config = dict(
    num_hidden_layers=15,
    hidden_size=192,
    num_attention_heads=3,
    num_key_value_heads=3,
    head_dim=64,
    intermediate_size=768,
    vocab_size=512,
    hidden_act='gelu',
    norm='layernorm',
    norm_place='pre',
    norm_eps=1e-05,
    positions='learned',
    qk_norm=False,
    attn_scale=0.125,
    bias='none',
    tie_word_embeddings=True,
    parallel_block=False,
    init='normal',
    init_std_qkv=0.0361,
    init_std_o=0.00659,
    init_std_up=0.0361,
    init_std_down=0.00659,
    optimizer='soap_variant',
    learning_rate=0.0069,
    beta1=0.95,
    beta2=0.98,
    weight_decay=0.043,
    lr_head=0.0142,
    max_grad_norm=0.5,
    warmup_steps=200,
    schedule='wsd',
    decay_fraction=0.563,
    decay_shape='linear',
    final_lr_fraction=0.0,
    batch_tokens=131072,
    max_seq_len=1024,
    doc_mask=False,
    train_tokens=500900000,
    max_steps=3822,
    dataset='wikipedia_en',
)
Each number is 128 + 32 x the weight over the matrix's rms, rounded and kept within 0 to 255. Layers, rows and columns count from 0. Numbers have three digits each.

# down: layer 12 MLP down (transposed), 768x192, rms 0.267, rows 143-189, columns 0-63
# up: layer 12 MLP up, 768x192, rms 0.246, rows 144-189, columns 0-63
down143:166181158090116106172161081136170086089163128151106120200201138153053151198116117136123138160177146184151108126163148125125149086136132104151154115149097125132108115146171163132102094070147135
up144:089184126123139112124158146131127122142115151113133183079163143100064136097170127153123107117161135105089159161138126112113121104146093169075159132122107163143096142135146091164149143119104187
down144:153154098122182119091126098068119185180095141190114098132065094042180147066068115157162142098126102139108155175146174135079057195106176075110096109125134087138199130118095127146139122174106083
up145:158184188150117126101118137139170089122147071121106106118120125066056104184079131123088083171135080107113158087153118133100105166131112094140123115179148134152143156172178088175138147081112089
down145:121166093162135100130104163117153136121180158188129131096167091155080156142234145150094083154142161139134106170080124046133121106140125168117100144106120155170117075160152127105127132107133147
up146:131150156128105130159167108092163093197119168157103112148173132108116153160141083069080198090147174113181176165108125124124148112135093114228173160183146189087128108195135098134095143172143141
down146:124092129145061099130140135096128143098158135122126139086160105121127178102162147105101104153206138069153146065088163155116170160168083128159117177177147125119112179090108085141113140115096140
up147:117180133128113144134140062122197119038136122114103116160151136121109085108089160133170130084053118086074124071100152121131119106110118130136102174149165122135101098153125145136163155120111112
down147:126076140138138140077158089135067164146204073175108133097172123206118118129165057139127160163097140110114150143155045128166128144074175154120132126085121157105201141058134080070075099125150056
up148:180117107102154129096096146116154160203137111115187128145096149072149147128091118082142066133120129110114121108116117124153089082144094172189127146145132110076157093153137154087129112113116068
down148:097173117112128132142132110111104125144122161141082137068127146163137153102146113162124159094113123110090139142089167130112172148126117121118108118152059191173173147101092153164076109144139161
up149:082125146122138138128052115109136132126140074167101161120142185121095128138126135120104111156108110121137115107119161146125138107101113117193098126133218186120109079092099142121199143137101082
down149:120100120056147119097106128164131163121090129093162122096110134139143154123075157176121176112112152132093189161094102100119110184144140137128113108125122158113048136098121080110110132119076128
up150:145068170096159119102109166163112180164152139126157142119123132164110103112082191138084091114079117102135128140144074141170111180127111117093089161156076137144155145107096122160107154150077152
down150:158150136162110079161070111149117134122196147156154090137153123144129109050149119142120131068134121114145127129118159157159117171066133115122175119161176087157065043129201150091107133110140179
up151:141078163141139142109173157165086157121111121086100143086097136111141082125068101122143072143145180126143111172166098095093094144126194125090133132106071120157147128129090143092175148115077075
down151:141162104143085089164159172106139162167104168162110132187131135088162101070114115109059142119151103169106144170097198129184187128120124146134087096127153085137103119133164131108183169111129167
up152:162129089173097121148113125120111135125107096089106096154163159168107142111114143091140113068164121109140050067139123105098170149184052179107155059070139124102116157154152104107183127150160174
down152:111125174121137118119070138175156133149152077171168133192148161122151152167119131114175131140092154154092123115131139134114101089068133136204113096077180107083094071093110072111132137139110156
up153:102153088147143113135140120184053152064112096144155115156104107202141164149118132119177127054092154126136132136104138130143149147129086105087102100083151128126109132094149134092110119132193182
down153:141062137145143070129162145123111088169182086066107100084086119099100154176104169168109171047075075117081163105112151081156130155195143139164210074098125128159124095189192136087117082177154097
up154:101113060125140096074152072112135138127100093097110116160103136126125125145126136060162054171161087125128053100084087083180168182159133156132096090079148119052107111174101088105152095135117092
down154:155123181142155089153088173086147187155111187128112140168153089089183112107111157116147107159152149108135107080116124166117085132114100159129125145210158153134133131140127129119224138150100169
up155:124125096112162120219144112184160167148057097128185141110148123116123139157109099132134106062145158106164145136109194161141109144115121121115149062135194087154131150163109164111087119078053097
down155:115103124139136148118113109120170119099224124129155088087079106081139106144122115154119164153113081135110123092122126123147051137130143122129140126143146136117131154085081103127079114105113091
up156:128151112071173113123120115130083117131116129100112111118135138112175125117089109128130138147103215096090158138103141064165160117148133153125118100164162134092133164101117106159114176160132084
down156:122107091175131149086126124111143185095048176165082051187136137158159104134130168117096140119139140206103108163132133223127158067120088105085076137079173123190050149128139132128087102105149172
up157:158086105179071116081136151122132195125149151170125183103100102108145168116074133047140062096115126089104133139147085106089159077128099091139172069170159142121139121118165150204151151117129152
down157:121132120195195132120086142152120149137073129086104159124106165107104078117118159150164136123123072170165096102084167120094190192141128179113141128150152150133124127123066124083127139151141149
up158:079104127156113122119120076164107163160101166109115121136128084116179122101093166107086139065133122222156180140137171101156122149148178106158170177131185243084101155184159172135142109134120182
down158:132149129147082121121087116068142141151091105138153099121103097109092118143182149094132114098126063151121063105128076150175112073036119204093115131164071126047099162108145086214095166143171121
up159:211150155087098173134146073162109104124098119156079128131076119128176112149162119104090081067183198138112153080101159194129142071126161145136184133113118103134111134126125178112120144154154049
down159:074109099147168133126111206125074107130114092090119109148132175078107124104135139124108085152120107143127120132145154061124070137136093156120116149117070133106103109161154111143148129120109137
up160:119123143153125078132076133157129164151170127115157192081111139118086109131165119147112128138192167154180123169138115212179087155150144117166193154114132173162091117164168110096105111068131127
down160:162119094153063177122147115105145135144153101083127072107119158152140107109126143148076140134095142146124092154129094127135118155086148078110102127093102114150155143125152083126161119166108098
up161:139098123105057188083136109089143145110122172137153156151090124132145086094071170153070130111113101118127109117154189124130064158131136041159151109129159094085101137087071193122139132115107138
down161:111109112156090127185113133195138139092039155159115126077113120111140135173223115071094125133135158124116167114086168110149155181105158149114116107119158122155114094144153136101170130104138102
up162:179181143163118115153156126128168120120134161159081119140078114129161140164129075140128106127125164171100162090102106137162103173113132037147140091159094131102200180140099157131076171166159170
down162:090097149135123130174171039138130148131204113108127129114200147095118139142156121085125122106147104145103105148102119114169139152145107183124107097125143142123101142131090113094154148132128079
up163:153140143106122112089141119106143129094126155161171142109175099129127123102140128097143121141147159078119082085112157155138130166134125169150123133056084159120118113114124160086096185130093081
down163:151120070133141113123147118145199133090144155126161126156070156164137148105081146105117138170153095136138166131127129149121120124147121129096177109117121079077154107120156094130105093161089159
up164:124038129107103108143125120117168110185139129114169116131164154130126148116131174084111118129078146079106073145099099089111156121081201189172130172123123099120206140188135141129088111102119081
down164:113098080106089171090142110158108114108155124141154141084145109120077137120097080150153140122138012130106123123096168175128179145094176178216109151099164113125050094151149149122099133103125215
up165:145128129102084074110112112119146120131167119112141130063114110141157088108144099128105180158141162099068160081149178120163087143165130128101074081150112112112134069130152093111184151154142111
down165:096105154161063165152160124113133202095143158123109114153102098123149163142078138126184092151125069094125081097098089145132127146167117129137137165167119118132150137105159113130108117113091104
up166:179212121192121130121100120080103106194110084136194119160125152130085143103129185107031036152123094089089112085171153109080071096159098145116078123120171089057123080129115082113076096219121157
down166:115122076166084160104131114159097122117149146123103118064136143125120132140130149166133113149129132081127080123157170201171085105147089142133145134128113116107171096059171154102134140141148115
up167:123094111154146166058165146143150168143139133131099153206065089068099173115137131081150137116108124110057067132119103108094089133108106104147105120112182057118137147174136088132128097096158103
down167:150113170144166098113078076143103100160088185098120114035163085093175128146070123125138136156124132125182158109098187208178114074113136128143194203151120170154103119098181161161115119158121101
up168:080140138100114113126189149108014126055169130105102070108132152145129104129188105114181105098163129101135167174064156076085113129171094141129145158198127065151143121140131178124140133133083115
down168:165168108163136113099091078133137090190070162114176126076104142156141129127086136148093112178120102159119093172129143143135134148081158171167148132061135136092155142097098057062125129171177146
up169:100134097166126103134178078088165118100116145114132085155092122135118125138098114172159138102138156105155188097132146162127183137108051130156148043079085112123156190140106105152106128158113157
down169:129108109121137165097146191125119177093120118199144111166130057111144134075097065137119082108138126151103086179124186142109170142085180104133155129192171126096121158055136163098157168148118147
up170:047074144032138074170045152101148137155085136106095079166148053138139136112149118157131119140130115145125148107136151122126080144110178074168159181153123149115108121139115124152095169100161126
down170:184125139125117094139189048145096135075136065099135135122105130134109125157073106115158156087125123111069131125121142132125157107133075111098160143100127048149124118109198117107149155182154140
up171:122185140112114187152162126067136086132082157115121156090144179145203113129150119170082067081173190122118187140191185148158170086126126101132129146104060120143172134101137124174171132171137120
down171:110136095112145112079164117114188086045188199165179127145166105148180102101176162154126143147099114048124163110069176154087101181162139125153093158133131139101176114121165136120164171118123156
up172:113110080107129092125110089132076108125163133163113163142114079139118143118145136076082178116126121155132124122125200139100113108102136103155170120108141138117191071146111137132101162125136119
down172:224076084141131120164107103151139112146169097110074118157185147190178108158108121130180113147133134094192148127104094158095198133152104100137109125143152125138112105139122139139110126114125164
up173:075161108116129178134154112114163148146145040111117160187149155151088117187150135166083111139122115165131108148107172120081179131150111128051085122163082100196174116179108113109124135179133170
down173:167083137118127105103120160113132150122155121104137109104077153092135093096133112129115133136170185145135131181126103072126160130133138183168063130118168128149105089117117106146138112090131132
up174:149092162108168143113185102100150107131115158189097120164164084081118099127143058148132113098173144099150166098078102159128142096182153098144109145143144198094179105110124173126103127114111163
down174:098154116140113094109104161186108088142156098070153157116168161181077152117171147110161127110090117144097134158131131117131137157156154085116126089121198088111076117119131138096138138169174135
up175:116138121137121169088125098071088120178042049072180060141124128024133149155138196099122143138109128189136114104146176050105106157124156140127160127143119100167082088136145141079118142114113141
down175:103117170142138129173114125119110141122054132096168132129121191069112137142126187137142175104088133159132159102175085157052116120136135103155152119119064103156202094160123126113102148090136116
up176:146130185087146127131122116110159111074118128167136096187152146144202155115135159204131137159152109138156129062146103130154126147156147146137188120168129122135088140137175106117102109160121205
down176:120165082098163141125132116103082113126104170112117159163117150172172106176120122180129127156114170087100121136102182078153159133115092120133123082137111156131127136133110110130139090091110138
up177:171124154095138178163115116157124149133104104165121111115051120111112189145063127110099130113152127117081138064104164089159076140217100152108153107202114177169089138169112139142107074120115175
down177:105180134073141132114108162053188061149105000109145139090146155098118093134056085118131115131170118117123111140119183104106100134114097107150164083122113117115140122080172047130164143107132127
up178:138096168097136109113077163093129078134131144117128087155169182175139100166166163146163145128100145148131167068110124147096095091044072111040144152168132108132146118116130123088161114143109105
down178:106149145140132101168142154079167116184099124128074211109098083116117119124078081124137160124122149109089126062155110184063182116162128177214085160174108111082135096117216136163133141115075212
up179:127134148118066141137154123129112174185130069134085148108135109120090137152135145113112132127140149168113134125155105104111120123191092145133135116107137181094201136078212140179130148174156128
down179:122110125133154103162059147170147130148170113142117143096164104094119108154207113116091161132158180072114196092158173118106136183131106103150149100200155180146094149170124137160089106070048068
up180:157147130174129097109127159147140112159131149145168064130117187098133124134140159095162124133144083121045176111166117098149089161150129109107138081093106176183092130161099101098141165159132172
down180:093122142115080126141126119125121087080080076094106142108095129148121107148203142154154206117126118156160138135112108043169118159076105082140108099059139131133128113146162151145086144139116089
up181:146109111118141196124114138152141149128084116167124127145118117115172157098091172121141141141111143134177122123090125099176048183064130074146124091125137128159179089126097141094164141153112147
down181:154163127102149078120145169162135084148049109098128123093116115099138141116083116121120164124145109143159146153114147161172190123118118073121154103131135125140128106165112091107137144157121146
up182:135195164076125107105111152116139130136167113151095175140175105150132105150163127052091116192098117143169106179128124144053138146115158165141116119144112169144104109134153125171135114100160133
down182:144178156094138062162126098141181113117117123128121213172059148130102175169128152172149142081095206179104176193187139147173131129079112098139098044073126060117136116166149120127129131163090113
up183:138139115066109153082128107148122114122158084126171136128131150138147125084154086132144123120153115131192127178156075184143116155123169114161132153125182142083108138141141102146111110168141167
down183:136090120111101122186169135120128146044032135126107113134084052127092140159129127140153142172148140108131121097128137087066153116107132153072106093087116113120129155090152075128152126158122063
up184:141141029139161135078098120096105180122146123123145172145172086057080170144122141083121130137138131065174123154133145121117158094129077118103113139107144076128163110162125108117107119094113116
down184:118146105106166121123101174102143174071201152142083090183091121133070139048165155133179164131116138211115090109141113130169098097172143110111108122181121190098197164126119158129135104166151118
up185:171142127096081089153146107133141129116106109117103151118139155111087136114141111151102142105091063131140123182160127098131146118161156158138098076191121109128166085129116138114196150144145132
down185:102148130119158070165115138144152116130216141168123138163151083120152119109071130046182143134137141126138170097108145117140104068137168089140160134147099115111117175123183090147065110097045142
up186:175149180135142161129105148115152141113128158163151100124152118101085118107074105130120164075157069114146159175127146104133138196106083187196139071078103150092110049142132122153184130166133115
down186:198169133141141073180068166176115175160168179130079115179160146140107134153169117092088151188102111113119167057159072186090120159100135134139095121156133139138185149118094074093165148121175137
up187:159145114126142140089126116135117128165102085081142122103120135081208083110188096108179113168139112123089134164068094111055141182148160127077088105094085121144109161116132064096104144144165109
down187:088166154074165136158136115118129103138117103104140064180159158134128106196088082121131107189092162130121129158148134111135118129164110105117110140186154125111122107150152171157160085125078133
up188:172085099165137151150117121150114168141132126089121134173146139085116145172121213125105072131162097137109162087136110126162155135169179187108190168118154145106144210103127153082147105170165143
down188:156075099067119100109117080134107165100198151181119079174142117081168133138122138200092091189105149141112083115082093157135140109089182131129133135084128094075149139178126110169106093104135172
up189:151169131140184091087149087158158145201152098163138196145120073182144136112137139155117096131182136087112133158061160092142173100087175142147118118073139158111111157133108126134151103105152083
down189:105112118177103124123095182100144129118067112094153121139143230111119109144158096140172103092107153119141110126153053108064103138163094140178087116132099106153134096105153136136106143088145142